Each number is 50 + 12 x the weight over its row's rms, rounded and kept within 0 to 99. Layers, rows and columns count from 0. The size before them is the row's rms in percent of the matrix's.

# layer 3 MLP up, 1728x640, rms 0.0426, rows 1661-1690, columns 320-399
098:58 47 74 70 51 64 56 36 27 60 60 67 51 67 43 25 64 32 42 41 66 53 51 41 65 47 30 36 59 54 78 55 52 70 42 66 34 49 48 45 62 27 69 61 57 23 51 55 63 68 73 39 27 66 30 47 39 58 42 66 48 41 48 55 65 55 58 67 37 49 52 48 44 33 59 65 40 43 60 68
103:62 41 58 47 60 48 33 65 42 38 48 57 45 46 54 47 30 60 63 49 56 67 45 59 38 50 32 46 59 38 52 61 43 39 72 44 47 56 59 61 66 33 45 39 48 77 41 67 47 48 55 55 66 43 47 47 53 42 66 42 32 34 61 40 39 66 39 70 40 31 62 54 51 64 29 58 47 56 48 43
101:69 51 60 66 63 65 59 34 63 74 43 60 64 50 40 53 34 46 56 51 62 71 63 63 53 57 59 71 57 52 43 71 53 64 41 54 62 64 47 71 57 40 44 59 52 35 34 48 51 52 60 31 62 56 48 60 53 59 56 47 42 57 41 49 58 34 52 53 62 59 51 58 37 44 61 71 62 71 50 44
107:39 33 59 48 60 72 29 57 29 26 60 66 32 42 77 57 50 29 30 44 72 35 59 39 51 45 77 54 56 43 38 60 62 49 36 40 36 43 54 38 42 40 51 42 52 55 48 47 57 43 54 44 53 41 56 33 35 40 43 65 41 59 43 53 34 35 33 66 45 60 80 52 48 30 63 64 49 51 73 55
101:57 28 42 59 53 49 44 62 39 51 59 50 38 44 82 70 55 38 61 55 59 63 37 38 64 47 35 48 39 41 60 44 36 52 44 51 38 31 72 45 61 35 64 45 59 63 60 53 47 49 39 59 30 59 40 72 68 35 27 80 36 36 61 73 31 38 37 63 57 42 56 44 38 36 53 61 37 33 65 54
100:53 59 63 47 28 67 58 42 53 56 55 70 63 58 68 50 62 60 64 55 31 43 26 36 54 65 46 43 39 59 26 53 38 63 40 47 53 48 42 38 57 34 39 52 58 57 66 48 51 50 52 48 49 62 51 40 36 74 54 64 54 30 50 57 36 36 47 51 41 47 66 34 47 41 41 64 50 70 34 82
099:49 59 46 45 24 52 51 53 38 56 32 66 60 36 33 39 33 52 39 73 61 54 55 65 60 62 73 46 34 57 43 64 63 55 65 42 60 44 40 46 46 66 42 61 55 51 44 61 53 55 44 52 39 42 50 59 50 43 36 49 59 45 40 55 40 65 44 47 39 42 70 48 53 56 55 75 49 46 46 40
100:46 47 49 54 55 46 59 66 33 49 27 43 56 58 36 38 65 47 39 62 61 56 67 44 35 45 42 45 46 48 62 54 53 40 62 54 56 49 34 60 57 59 39 40 71 48 78 71 48 21 60 46 79 71 32 47 50 57 49 75 55 51 48 68 36 48 63 68 38 44 24 50 60 35 45 52 41 25 43 58
102:58 51 49 44 44 46 54 28 56 39 42 40 57 42 43 63 72 66 47 33 72 39 40 47 41 50 54 49 38 51 71 44 75 60 30 43 48 38 54 62 45 38 39 38 63 38 62 46 59 51 35 41 34 53 42 50 62 52 40 45 61 55 58 64 58 52 38 56 54 42 35 50 65 58 47 43 63 81 60 44
109:35 31 63 54 61 47 57 44 53 35 46 64 19 46 75 62 71 34 44 37 69 63 51 26 44 73 44 34 57 40 35 49 61 54 36 68 63 44 48 46 62 40 55 55 56 55 67 51 62 59 38 49 38 49 64 31 40 31 56 42 59 40 70 47 64 67 39 39 56 50 38 60 50 40 64 58 51 50 65 61
102:58 70 50 72 41 58 34 49 46 49 66 37 54 52 61 39 33 62 67 36 36 46 52 37 54 65 31 49 45 52 33 50 41 32 42 57 48 54 52 47 45 58 52 55 62 34 28 47 60 41 32 45 39 59 62 33 65 45 65 63 51 38 52 40 42 25 62 42 71 56 46 58 55 46 71 72 35 60 53 56
104:38 59 70 72 39 51 62 39 53 47 64 61 51 43 40 49 33 53 35 46 43 72 57 31 60 58 54 30 42 51 47 42 55 61 33 24 62 56 59 46 54 25 50 57 62 58 62 69 57 50 46 55 43 62 34 54 63 59 49 37 52 54 69 47 71 36 64 55 52 33 52 58 36 29 65 48 37 52 43 42
108:36 49 45 55 45 53 52 29 65 69 54 36 53 44 68 60 28 53 48 68 64 50 25 46 68 31 60 46 53 47 40 37 63 32 47 56 52 79 55 30 56 59 53 71 61 52 45 59 31 42 35 51 60 33 60 42 65 27 45 50 50 25 47 57 39 39 36 39 60 29 38 51 56 51 45 54 54 45 67 44
101:54 54 58 38 56 43 33 69 41 36 37 59 56 74 54 37 62 42 53 37 45 53 54 47 63 53 56 58 36 56 55 47 36 67 53 64 39 53 46 75 29 60 71 67 54 35 68 45 35 48 52 50 75 61 38 43 49 38 49 62 48 46 72 64 33 67 62 57 46 48 38 51 25 35 44 44 38 51 66 40
101:38 46 41 53 43 64 67 64 70 66 38 49 39 36 40 30 58 44 64 54 52 53 53 41 43 64 48 44 68 66 55 48 51 37 42 29 66 65 50 38 60 53 50 52 53 20 70 30 56 47 63 49 36 44 72 49 54 67 56 35 43 57 49 41 61 59 75 49 54 46 42 49 54 41 57 72 42 49 58 35
100:57 48 53 45 40 29 59 63 55 34 41 61 62 45 60 41 63 48 63 48 38 27 41 61 52 33 48 55 57 28 52 61 51 49 54 70 46 56 36 51 52 27 47 28 44 72 66 38 73 29 56 36 35 53 34 62 24 64 67 48 57 62 30 49 55 48 54 22 47 72 26 53 39 44 60 68 41 41 63 39
095:62 46 61 63 46 49 46 38 55 68 43 32 55 36 51 31 36 58 44 51 42 35 49 45 28 57 55 50 47 63 64 66 69 53 49 35 48 33 60 54 69 44 53 46 47 42 38 36 38 51 41 47 39 57 47 33 53 54 60 47 44 51 48 63 57 52 57 78 44 47 44 51 67 53 31 41 37 54 42 39
100:61 37 54 51 56 36 56 65 51 57 41 45 52 41 58 67 62 60 60 60 57 33 57 50 70 65 36 51 29 28 52 47 36 42 37 41 41 47 37 69 63 57 47 49 42 67 41 27 48 64 43 56 56 69 47 46 45 54 61 54 48 62 54 32 44 52 49 50 45 47 61 47 57 33 58 39 62 27 58 31
100:78 76 55 41 47 75 55 61 48 22 48 40 61 30 73 32 23 26 42 46 54 49 44 73 41 35 49 51 41 69 61 60 59 47 50 43 23 69 59 43 46 62 42 58 50 76 35 43 63 65 59 37 58 73 29 60 64 44 49 60 60 49 33 46 62 35 63 28 42 37 35 73 42 45 60 62 43 76 62 45
097:47 71 28 28 59 54 33 19 36 47 48 34 65 35 52 48 44 36 69 33 54 52 34 47 44 63 49 54 52 54 60 54 57 53 32 65 74 46 75 30 40 61 40 28 55 59 63 35 65 35 64 60 40 58 44 46 48 56 29 66 31 38 56 54 40 60 51 38 61 49 61 60 42 34 66 56 49 79 63 35
100:71 48 56 44 62 39 37 40 54 45 55 43 57 51 54 48 45 61 37 60 26 41 48 71 48 53 70 48 53 55 34 49 45 41 47 41 66 63 43 65 60 64 55 56 23 45 43 57 66 61 43 25 70 46 57 36 51 46 62 46 65 39 62 37 45 46 42 40 37 44 64 37 33 55 37 34 61 57 61 39
102:39 75 31 33 47 46 52 48 57 34 40 55 34 46 75 46 68 28 49 49 41 43 59 34 50 65 64 75 59 61 49 56 53 64 48 48 71 57 30 62 42 48 46 36 35 50 45 50 66 30 52 54 37 57 50 72 57 59 42 64 35 49 60 51 71 30 27 58 46 49 46 40 64 29 56 51 67 58 41 57
100:33 46 58 67 55 61 60 53 54 38 68 61 30 75 52 68 50 62 43 51 69 52 30 51 66 74 33 27 39 51 42 61 55 31 80 50 61 33 42 46 39 65 56 27 32 40 48 59 55 56 41 69 51 29 62 66 57 55 57 47 33 34 63 52 58 64 59 39 52 50 50 62 21 34 47 64 23 46 69 70
099:57 32 51 62 38 43 36 72 35 53 49 37 46 39 24 52 46 58 34 53 65 57 54 54 38 43 58 50 67 51 46 41 65 37 58 36 56 48 55 39 35 42 32 70 51 36 44 40 43 60 56 78 59 16 30 36 54 46 63 62 27 72 64 47 51 63 50 44 30 48 50 52 31 50 32 38 46 53 61 29
104:45 29 50 38 59 51 42 67 55 68 54 40 56 27 62 58 63 70 63 36 64 61 59 72 53 69 47 32 60 73 50 45 48 50 55 51 39 38 70 70 86 61 72 44 72 47 52 60 52 66 55 59 41 68 69 41 52 42 50 48 38 65 42 45 56 62 50 69 38 26 59 59 47 58 48 53 46 76 56 64
099:50 39 44 65 43 42 48 58 52 39 42 50 37 43 45 54 67 56 64 57 55 39 63 69 45 55 37 62 33 32 44 32 41 51 37 59 53 58 54 32 49 45 66 33 60 52 57 42 47 25 60 54 73 42 29 59 60 68 42 35 43 34 61 58 69 39 53 41 61 46 60 44 60 39 56 58 42 48 51 32
104:39 43 36 62 51 75 60 77 47 42 64 71 37 46 41 64 51 47 58 57 49 50 76 56 35 44 47 69 40 71 34 66 51 49 69 46 66 38 43 39 31 51 56 52 61 72 60 47 63 42 62 55 64 69 61 61 73 56 47 43 53 63 64 49 25 51 64 42 69 42 27 37 51 42 38 42 33 62 48 50
100:58 44 47 47 73 50 44 49 65 71 50 57 28 52 39 67 53 51 38 41 46 65 58 61 44 50 52 61 45 62 43 49 63 64 45 42 44 41 45 40 51 38 53 50 53 50 48 34 51 63 78 58 32 45 39 40 46 50 49 69 37 60 33 23 47 53 54 61 60 57 45 49 48 54 46 50 62 46 35 41
103:58 48 59 32 32 26 53 60 39 57 42 45 57 65 53 39 55 22 21 55 64 54 59 64 56 24 61 57 50 56 46 53 60 39 35 39 42 47 51 58 39 40 55 51 49 70 45 44 33 52 63 49 43 31 60 54 38 41 45 43 51 55 50 45 36 45 46 60 58 32 57 55 47 36 59 53 33 47 52 59
097:52 55 43 44 29 52 71 75 34 69 41 68 51 33 53 52 47 52 37 72 37 70 46 51 46 62 59 66 53 24 46 54 60 55 36 61 36 52 42 51 34 57 63 63 44 65 66 39 49 42 37 48 47 62 55 67 28 40 43 33 47 66 29 43 49 35 57 35 65 42 68 58 44 68 49 30 38 45 42 32
# layer 3 MLP down (transposed), 1728x640, rms 0.0362, rows 1661-1689, columns 320-399
100:57 56 44 43 62 67 40 77 33 51 27 66 46 51 64 32 42 59 32 65 44 80 52 49 47 51 56 51 70 58 70 38 52 52 41 67 71 51 36 51 66 40 31 57 52 49 60 47 54 62 71 44 60 37 40 33 47 47 42 42 44 40 35 51 60 44 60 33 31 62 52 56 64 44 57 61 55 45 52 40
100:54 53 40 59 39 45 57 57 71 57 48 62 51 46 41 64 48 53 35 60 34 41 58 40 55 61 36 70 60 54 54 49 49 78 35 33 48 48 65 65 65 51 47 70 52 57 53 38 49 60 53 53 50 49 52 60 65 52 46 30 42 62 65 33 41 48 64 55 19 67 59 45 47 78 59 33 41 51 63 59
090:61 53 46 38 63 42 64 48 45 46 67 45 45 50 59 55 44 51 56 70 45 51 67 37 72 72 65 46 66 57 41 44 35 26 57 59 61 43 56 37 37 46 59 63 66 54 69 51 53 54 56 59 51 54 42 59 55 38 20 48 65 48 34 33 59 69 57 47 37 51 38 56 59 48 41 46 33 50 53 63
103:53 59 53 61 32 34 64 36 29 51 45 39 37 62 61 72 55 39 56 67 50 52 41 69 57 65 53 62 52 59 52 55 38 53 47 36 35 38 58 56 54 58 62 64 53 64 64 45 66 61 56 71 30 49 61 37 48 39 67 56 49 44 40 49 54 36 35 50 52 55 51 49 25 44 45 57 31 53 41 28
105:39 47 52 39 49 64 52 57 36 53 66 73 47 53 48 42 32 27 55 54 44 69 57 52 39 54 48 48 63 38 52 35 51 45 56 52 52 57 55 58 49 34 49 35 43 64 52 53 58 57 72 61 32 48 48 47 37 43 45 46 47 50 54 47 56 53 58 51 49 33 53 56 53 40 41 62 34 64 80 62
099:54 50 25 41 43 50 62 47 66 61 32 58 66 60 68 37 44 53 56 65 59 57 51 39 39 46 68 61 53 30 35 63 71 34 51 46 13 48 51 37 69 52 54 59 44 61 29 30 44 55 43 62 31 50 43 68 57 72 15 50 52 48 51 54 42 23 30 36 33 57 51 60 58 49 69 70 42 32 48 47
097:43 46 33 34 75 30 34 45 53 71 34 48 49 43 37 62 54 51 39 49 62 72 49 58 48 38 52 59 45 37 41 40 54 51 51 37 33 46 47 43 61 42 54 65 52 48 58 50 42 56 65 45 45 49 51 29 51 48 46 69 46 50 83 40 34 53 61 36 88 54 49 62 55 55 55 55 60 61 43 29
098:46 38 53 59 43 27 61 48 69 48 52 40 46 24 48 53 40 60 45 65 33 65 69 53 49 46 52 56 68 52 65 49 61 58 40 47 58 47 48 71 65 42 47 45 40 58 65 29 59 47 59 68 50 51 50 23 59 29 53 46 77 57 57 60 30 48 57 23 26 47 68 20 35 56 46 47 55 43 46 47
104:44 63 53 39 50 56 42 67 59 83 50 37 42 59 45 57 41 51 71 49 58 59 56 47 45 75 72 42 40 41 33 34 57 45 48 25 28 63 53 45 45 41 67 60 49 47 48 62 43 29 52 43 31 47 54 57 32 37 57 48 22 60 65 56 42 37 32 39 50 48 61 37 60 38 55 36 10 52 47 43
104:55 54 50 31 61 63 44 59 59 32 57 80 48 57 61 68 42 48 56 56 71 29 57 78 51 49 47 36 55 58 53 53 60 61 68 65 38 53 72 32 74 69 31 52 50 61 56 57 40 44 48 36 69 50 35 51 46 42 61 43 67 72 55 40 35 40 21 47 56 57 41 38 56 30 35 48 60 41 53 42
099:33 70 36 52 66 44 39 44 42 48 54 29 60 50 38 32 42 50 41 36 58 34 49 47 52 53 74 38 38 32 31 45 37 39 37 44 31 53 50 51 36 45 53 60 43 42 58 19 46 40 70 55 36 36 41 64 68 26 47 58 43 48 58 60 55 29 30 49 46 69 49 58 35 80 43 39 79 43 45 42
108:45 70 26 45 54 31 53 42 52 53 39 56 73 52 39 57 34 49 48 45 52 56 76 40 28 64 58 53 37 52 34 58 54 52 44 71 59 43 73 60 40 49 48 46 58 66 48 50 28 48 32 68 51 50 53 49 50 53 68 42 38 30 56 27 60 23 74 48 56 34 58 45 61 50 63 70 37 42 52 49
111:36 55 55 35 55 47 58 44 52 58 51 48 57 43 53 58 68 36 31 61 50 62 17 45 67 36 52 37 54 38 37 51 49 22 36 64 65 60 64 50 42 65 47 41 49 41 40 53 36 49 57 48 55 45 60 58 63 47 43 58 49 41 55 57 62 65 57 51 50 42 42 51 58 32 48 33 43 57 56 34
106:46 44 47 56 67 30 52 52 43 33 29 44 29 57 39 65 52 24 54 23 55 50 51 61 36 55 50 70 44 54 47 72 67 74 56 69 57 53 48 40 40 45 55 46 31 56 54 43 41 59 42 33 27 51 34 62 30 34 60 47 34 69 48 43 45 55 46 42 42 62 59 32 38 61 57 38 52 36 37 43
096:22 34 35 66 51 58 80 65 50 48 30 45 80 64 48 49 64 42 67 35 60 29 64 38 50 44 68 46 34 42 62 44 69 51 55 53 38 57 57 65 69 26 39 62 42 29 45 69 59 39 39 70 35 50 72 35 62 59 49 55 38 67 35 55 39 53 68 33 44 67 30 64 65 37 63 57 52 62 40 66
099:17 49 19 54 52 62 65 45 43 54 43 57 46 48 42 51 41 64 66 58 57 70 60 28 50 40 46 65 59 26 52 56 33 53 49 50 52 45 49 42 55 60 48 45 46 64 60 33 65 56 42 51 40 42 39 50 50 36 40 77 32 71 58 27 57 37 69 46 46 54 70 56 31 51 59 56 29 52 38 61
106:46 60 53 48 39 43 52 59 74 42 72 49 51 44 53 62 56 39 42 44 36 54 56 43 48 47 59 45 39 46 40 48 45 54 54 45 54 41 54 38 46 77 71 57 53 51 38 47 62 32 72 73 58 63 74 53 48 45 34 46 46 60 39 18 54 61 49 28 75 33 60 53 58 60 61 52 43 40 51 86
097:46 64 53 64 56 52 33 40 39 68 59 42 33 37 54 47 47 61 52 44 35 23 34 44 57 58 41 31 50 38 37 46 28 46 44 34 60 53 38 66 67 48 53 55 45 44 58 51 43 46 37 42 55 50 47 55 48 62 21 42 30 33 28 79 57 39 23 41 43 21 32 48 48 58 35 62 53 40 51 68
095:34 52 46 45 43 55 47 20 28 48 63 65 41 57 23 53 80 44 51 59 46 42 55 59 45 66 60 48 64 47 64 58 64 56 49 83 37 55 43 38 45 49 19 39 42 55 47 46 61 53 41 66 48 44 49 53 49 60 54 47 58 53 52 63 58 45 56 51 58 45 48 60 28 74 64 53 61 48 28 49
100:46 71 34 33 60 76 63 24 53 55 67 43 50 42 42 52 44 50 67 27 47 67 49 49 54 45 33 57 60 42 63 58 52 35 56 41 52 44 55 73 34 68 49 41 35 33 44 64 34 46 44 56 47 53 40 43 28 52 27 43 45 54 48 48 67 54 57 67 51 56 53 46 71 56 58 58 52 59 68 35
095:57 62 64 53 57 58 46 45 43 40 48 54 40 57 41 33 47 43 45 45 42 56 50 75 44 34 76 45 53 27 52 38 43 52 37 56 55 47 64 53 74 35 25 39 23 40 41 37 57 38 51 52 60 50 56 62 57 34 64 67 48 48 51 53 49 35 46 58 56 58 35 63 59 72 55 67 50 39 48 52
098:32 65 52 55 49 62 62 60 57 42 34 61 57 36 67 49 55 65 47 42 22 29 43 31 45 49 42 45 34 63 41 51 39 67 48 55 47 45 29 35 38 51 57 39 56 48 55 65 50 37 66 46 31 36 43 45 56 67 55 51 58 39 59 39 56 58 42 54 70 51 36 39 49 38 61 65 45 56 46 49
097:52 53 43 35 65 44 27 51 43 27 34 48 67 55 50 58 58 46 62 47 27 66 31 36 47 48 42 42 48 53 42 61 41 63 60 49 51 52 64 50 55 22 55 59 57 50 58 56 66 39 50 47 48 58 56 34 50 34 63 48 64 63 65 65 71 57 53 39 49 43 52 62 37 24 59 48 46 50 49 67
099:76 70 39 45 34 13 46 59 63 69 60 63 32 40 41 51 47 71 52 55 46 35 40 66 44 42 48 22 50 45 30 72 86 57 60 47 49 45 62 56 40 41 55 60 47 46 64 52 52 57 54 62 34 53 54 43 53 61 41 54 44 44 53 46 32 47 52 59 63 49 37 54 49 88 53 48 40 38 47 51
103:49 61 51 69 44 46 33 39 53 38 30 59 50 81 67 41 26 50 53 68 45 41 36 67 62 62 49 50 36 52 66 33 50 39 57 44 56 56 37 58 17 48 32 36 67 31 42 57 64 51 44 57 56 39 44 30 28 70 67 37 54 30 38 50 50 46 48 42 53 43 46 39 61 43 59 44 74 50 52 28
101:41 51 43 59 72 68 68 41 55 44 80 25 58 42 58 57 50 44 78 42 46 51 39 52 44 37 40 26 40 51 61 34 62 48 39 37 60 49 38 47 66 41 75 52 69 52 69 40 47 55 59 50 46 53 67 63 55 29 48 46 34 50 64 60 54 39 50 55 78 77 51 57 37 66 63 72 66 52 44 45
103:36 42 51 60 49 40 31 48 39 71 61 28 61 43 67 71 61 42 48 63 68 51 35 51 40 34 43 65 47 49 47 46 62 71 56 12 46 35 31 73 51 24 56 39 51 53 56 40 63 24 59 54 48 40 45 29 70 49 69 39 64 35 50 57 56 61 57 62 51 48 55 56 41 36 44 43 41 62 63 52
101:52 59 55 76 54 14 58 47 52 56 49 36 71 43 59 40 51 55 51 63 70 26 41 49 58 59 48 54 59 44 28 59 58 62 42 46 40 41 65 56 24 23 71 46 55 59 49 34 64 53 42 74 67 65 54 60 47 61 48 53 56 46 42 45 66 47 61 41 41 71 40 33 53 42 66 48 57 65 52 15
103:53 51 44 53 41 64 40 39 69 61 39 43 43 47 43 41 30 32 44 44 52 51 47 41 68 50 47 62 51 62 37 46 45 39 80 51 58 57 46 55 55 49 51 41 52 48 46 67 28 50 33 41 43 55 57 63 29 57 54 59 49 56 69 46 59 20 54 55 49 51 47 63 33 43 70 53 32 41 51 65
# layer 3 MLP gate, 1728x640, rms 0.0416, rows 1662-1690, columns 320-399
097:67 64 71 48 38 62 40 58 75 64 63 29 56 37 44 69 50 65 55 51 47 45 36 72 32 35 45 32 53 40 38 60 51 60 40 39 62 31 65 50 48 43 36 80 46 67 45 53 50 25 61 35 54 52 52 56 51 46 58 29 57 27 36 40 32 45 48 57 50 60 53 62 44 59 55 55 54 73 49 29
101:27 68 53 40 44 68 39 71 43 50 42 49 58 47 55 35 69 58 66 39 57 53 61 50 33 47 47 58 51 67 62 53 52 63 73 50 44 50 50 49 63 73 37 40 48 55 44 41 51 42 26 61 57 70 32 58 35 67 41 53 64 57 39 42 61 23 49 47 52 46 28 39 62 57 47 67 66 62 31 47
101:35 57 40 44 65 46 31 49 38 39 59 91 19 48 50 53 51 43 48 65 52 37 70 77 48 46 54 56 48 70 65 82 38 41 60 42 48 40 56 48 63 45 67 56 52 57 53 39 69 47 70 55 70 45 72 60 46 40 50 58 54 34 38 36 56 40 53 45 42 55 46 56 41 41 37 34 64 68 42 48
105:47 42 54 41 35 63 57 62 38 48 39 48 44 43 43 39 51 51 49 48 61 43 56 41 26 51 31 35 49 54 39 47 41 68 71 33 34 41 55 57 57 46 59 47 51 61 46 50 57 39 70 54 35 38 49 42 40 53 59 49 42 30 79 69 38 61 38 53 45 41 66 34 57 66 69 64 46 64 43 61
099:59 59 50 36 42 59 68 45 47 54 61 57 68 61 61 57 51 55 46 56 34 31 31 60 65 43 49 57 61 44 48 47 65 32 35 41 32 54 28 40 45 51 64 37 59 52 27 48 30 39 48 55 36 66 45 45 57 64 65 23 54 50 50 37 34 54 54 59 61 62 47 53 59 34 53 51 43 48 32 54
101:43 48 43 45 66 40 35 39 49 63 57 59 41 52 43 49 39 52 57 42 28 51 49 26 69 33 46 59 36 48 35 58 64 81 61 26 31 50 52 47 66 41 38 32 57 49 64 44 53 39 45 52 66 38 71 47 64 32 58 47 53 72 32 41 55 55 36 57 63 54 41 53 26 43 55 48 64 68 43 36
101:61 63 63 30 47 57 37 63 57 44 41 73 49 61 77 46 53 56 60 35 54 48 38 70 41 57 42 63 57 23 53 58 59 41 69 58 63 46 44 37 58 54 52 65 59 69 62 53 43 23 53 48 66 65 56 60 58 61 65 38 51 55 43 44 69 32 46 60 43 40 68 58 64 39 55 55 33 51 54 60
107:61 60 56 55 32 62 37 65 33 30 52 58 38 51 29 49 62 42 38 46 57 41 53 37 54 43 46 44 51 44 47 28 45 62 52 41 54 38 53 61 54 67 47 39 52 32 59 23 61 38 38 45 54 61 32 54 51 55 59 67 29 27 40 44 50 47 48 47 32 68 59 45 63 50 57 36 58 40 61 49
097:32 43 44 46 40 59 56 44 47 51 29 60 42 61 60 39 69 52 62 56 68 62 36 52 45 49 43 60 36 60 45 64 52 52 53 44 39 62 25 58 38 41 32 56 56 29 44 57 78 50 46 53 40 62 39 46 67 46 50 59 59 39 44 34 46 39 34 32 34 56 39 34 49 56 46 50 46 49 36 54
101:72 28 61 54 41 52 44 46 34 51 42 36 59 68 24 54 42 31 73 27 42 35 48 48 44 29 71 49 55 29 44 78 32 49 56 50 43 63 30 49 61 28 62 57 47 47 53 60 48 60 44 52 64 35 37 73 56 56 70 64 50 51 44 40 52 33 59 63 37 30 54 49 35 45 48 39 60 40 35 28
104:49 57 55 50 57 50 51 51 70 38 50 31 64 57 40 45 57 56 44 70 29 60 48 68 31 49 39 39 31 54 62 43 70 50 40 34 55 62 28 56 82 55 37 57 41 27 54 62 65 57 49 63 51 71 48 44 51 59 24 29 40 64 49 29 26 40 60 81 35 44 48 47 52 44 41 49 49 48 35 60
101:54 36 67 55 63 29 52 49 57 34 65 40 59 33 45 59 53 66 62 59 41 30 67 48 43 48 50 69 45 39 22 61 58 63 36 34 39 63 32 64 50 62 47 43 66 57 29 46 55 47 76 53 54 47 50 54 57 59 42 67 65 65 49 38 36 33 51 61 58 42 71 59 48 55 44 48 48 81 45 43
094:50 49 61 34 35 72 58 57 46 32 49 56 61 43 66 39 41 55 48 42 50 49 36 44 74 57 73 59 57 62 53 24 52 43 64 87 46 67 48 51 28 50 48 39 28 42 74 62 35 47 54 47 75 35 54 44 47 58 48 59 57 51 41 45 55 76 55 53 49 53 64 37 39 41 34 46 36 66 62 40
102:49 46 53 56 40 56 78 31 62 51 42 61 43 58 49 55 34 46 39 58 50 40 71 48 68 41 65 46 35 59 59 43 49 46 61 54 61 54 47 49 62 69 58 45 57 60 60 50 40 55 47 40 39 32 43 65 48 47 56 37 56 59 50 54 29 53 37 38 75 54 57 63 45 52 57 62 56 56 47 63
099:54 73 70 32 47 75 21 71 61 53 46 48 36 47 73 29 39 44 43 61 46 63 53 65 39 61 53 48 26 52 58 55 45 38 71 27 39 55 33 30 39 76 23 54 42 34 60 47 45 61 62 44 56 54 66 52 56 40 56 37 58 58 55 64 46 64 41 59 69 38 59 42 42 44 42 46 31 34 28 55
095:55 59 73 38 31 54 66 32 43 46 48 46 64 45 63 39 27 73 50 45 65 40 44 49 55 46 58 61 34 66 54 67 57 50 48 59 54 41 33 56 41 38 49 61 44 45 53 44 35 63 68 68 58 56 36 72 57 33 44 35 54 43 65 66 45 42 35 13 50 37 47 63 44 58 52 29 41 52 50 34
101:53 49 35 52 45 63 61 71 42 35 56 40 38 55 65 56 57 48 25 48 42 34 47 54 53 39 51 59 71 46 64 68 67 27 48 73 40 69 69 60 63 54 56 41 37 43 35 61 57 34 47 74 54 59 44 32 59 38 44 50 39 46 51 36 51 73 75 70 50 46 51 52 38 62 58 28 62 60 40 60
100:30 65 80 44 54 49 71 61 57 73 62 37 55 55 38 33 52 65 56 45 73 63 65 47 65 43 32 61 45 45 56 39 58 62 53 60 33 29 30 48 63 54 33 52 28 63 26 58 56 64 50 44 49 50 29 71 72 37 36 45 48 40 59 27 72 59 70 45 65 37 42 31 43 82 48 46 48 66 34 56
103:50 41 39 47 46 35 42 84 58 71 38 62 57 66 62 59 72 29 32 51 37 40 35 74 56 46 50 23 33 44 50 51 45 29 51 73 42 56 56 43 59 66 34 78 60 40 66 55 55 35 30 44 50 51 74 50 70 54 65 61 66 18 28 31 33 41 46 41 70 68 69 29 76 31 65 40 57 44 58 52
096:26 46 72 50 58 43 64 66 54 76 47 57 52 42 53 57 47 59 47 39 33 46 64 63 44 44 36 38 63 57 48 30 42 39 65 50 70 34 57 41 48 25 46 47 68 55 54 33 45 26 43 57 37 61 31 31 40 32 50 81 54 57 58 58 58 57 47 43 41 46 25 45 55 40 30 36 50 47 40 69
099:48 24 48 26 28 40 80 48 60 55 68 55 49 41 56 35 55 49 64 34 72 64 58 55 29 43 57 54 46 35 42 53 60 53 74 45 65 50 62 49 65 32 52 48 51 51 49 50 22 65 62 34 49 69 60 33 60 67 38 65 43 59 47 40 58 49 60 57 60 70 49 57 58 63 34 46 47 61 50 36
099:44 42 60 46 41 45 44 52 58 55 52 20 48 40 51 36 37 42 33 48 66 59 34 37 28 49 45 58 56 56 59 60 34 56 49 47 53 47 67 53 63 56 30 38 40 46 43 39 53 35 40 43 58 48 51 58 70 59 54 48 45 51 38 43 51 66 32 64 41 52 43 39 64 56 34 64 58 55 69 45
101:27 68 51 57 48 79 58 68 45 59 56 50 51 42 51 64 44 65 61 78 44 69 36 46 63 60 58 50 49 36 56 61 64 49 38 48 41 53 51 58 50 64 39 53 44 57 46 39 32 60 51 54 41 58 46 62 54 51 64 47 41 41 50 52 49 44 52 30 56 32 39 50 69 61 51 70 65 48 25 36
102:56 64 47 48 66 39 70 40 63 32 46 66 36 53 46 29 51 55 51 45 69 46 40 49 49 56 42 39 39 47 43 49 69 64 45 31 35 69 54 57 45 51 31 35 45 37 49 43 57 37 41 41 75 46 33 37 50 53 33 42 46 42 35 53 48 37 57 73 29 48 51 52 61 37 25 70 77 52 73 46
099:52 47 63 44 41 50 40 64 49 53 45 52 45 73 52 63 52 56 44 50 24 53 34 41 55 36 26 42 54 47 36 60 50 24 34 49 61 61 46 46 69 65 47 64 53 48 43 44 61 61 47 56 34 41 45 34 49 45 30 46 73 75 33 49 56 53 36 63 55 61 58 59 25 67 41 49 34 47 61 51
099:29 56 60 35 56 46 47 41 53 49 56 53 65 32 59 62 33 53 52 53 46 65 62 37 32 53 68 70 57 33 62 61 46 49 61 40 50 48 41 58 57 27 31 25 65 39 68 35 43 49 48 54 46 63 63 30 60 42 34 38 55 44 61 51 60 73 59 41 28 60 70 57 65 61 50 42 48 37 47 58
096:60 41 60 62 66 46 59 33 60 66 30 50 34 55 39 49 58 46 47 44 63 72 64 47 49 51 47 61 36 33 48 53 53 62 52 53 34 49 46 56 73 59 53 45 44 43 62 35 57 66 62 48 60 70 65 74 58 50 53 69 46 54 46 42 47 42 33 80 63 71 57 51 41 55 69 77 36 47 42 70
100:46 48 48 43 53 43 34 38 54 47 37 52 53 66 45 52 49 47 47 40 71 55 43 48 66 49 32 60 49 62 57 33 40 44 68 46 30 55 53 26 46 68 62 53 44 40 68 30 65 41 73 60 59 57 52 44 53 30 33 53 36 46 59 49 64 37 48 46 52 40 38 48 34 49 35 51 51 29 51 70
103:43 41 41 56 37 55 71 67 62 68 36 46 51 66 58 66 56 39 49 70 60 66 71 44 63 60 43 45 38 62 26 72 53 50 37 30 69 71 42 43 61 60 59 53 62 33 50 38 50 43 65 46 58 66 52 37 48 32 25 69 57 50 41 40 33 59 67 35 39 36 60 52 45 53 35 43 49 51 66 34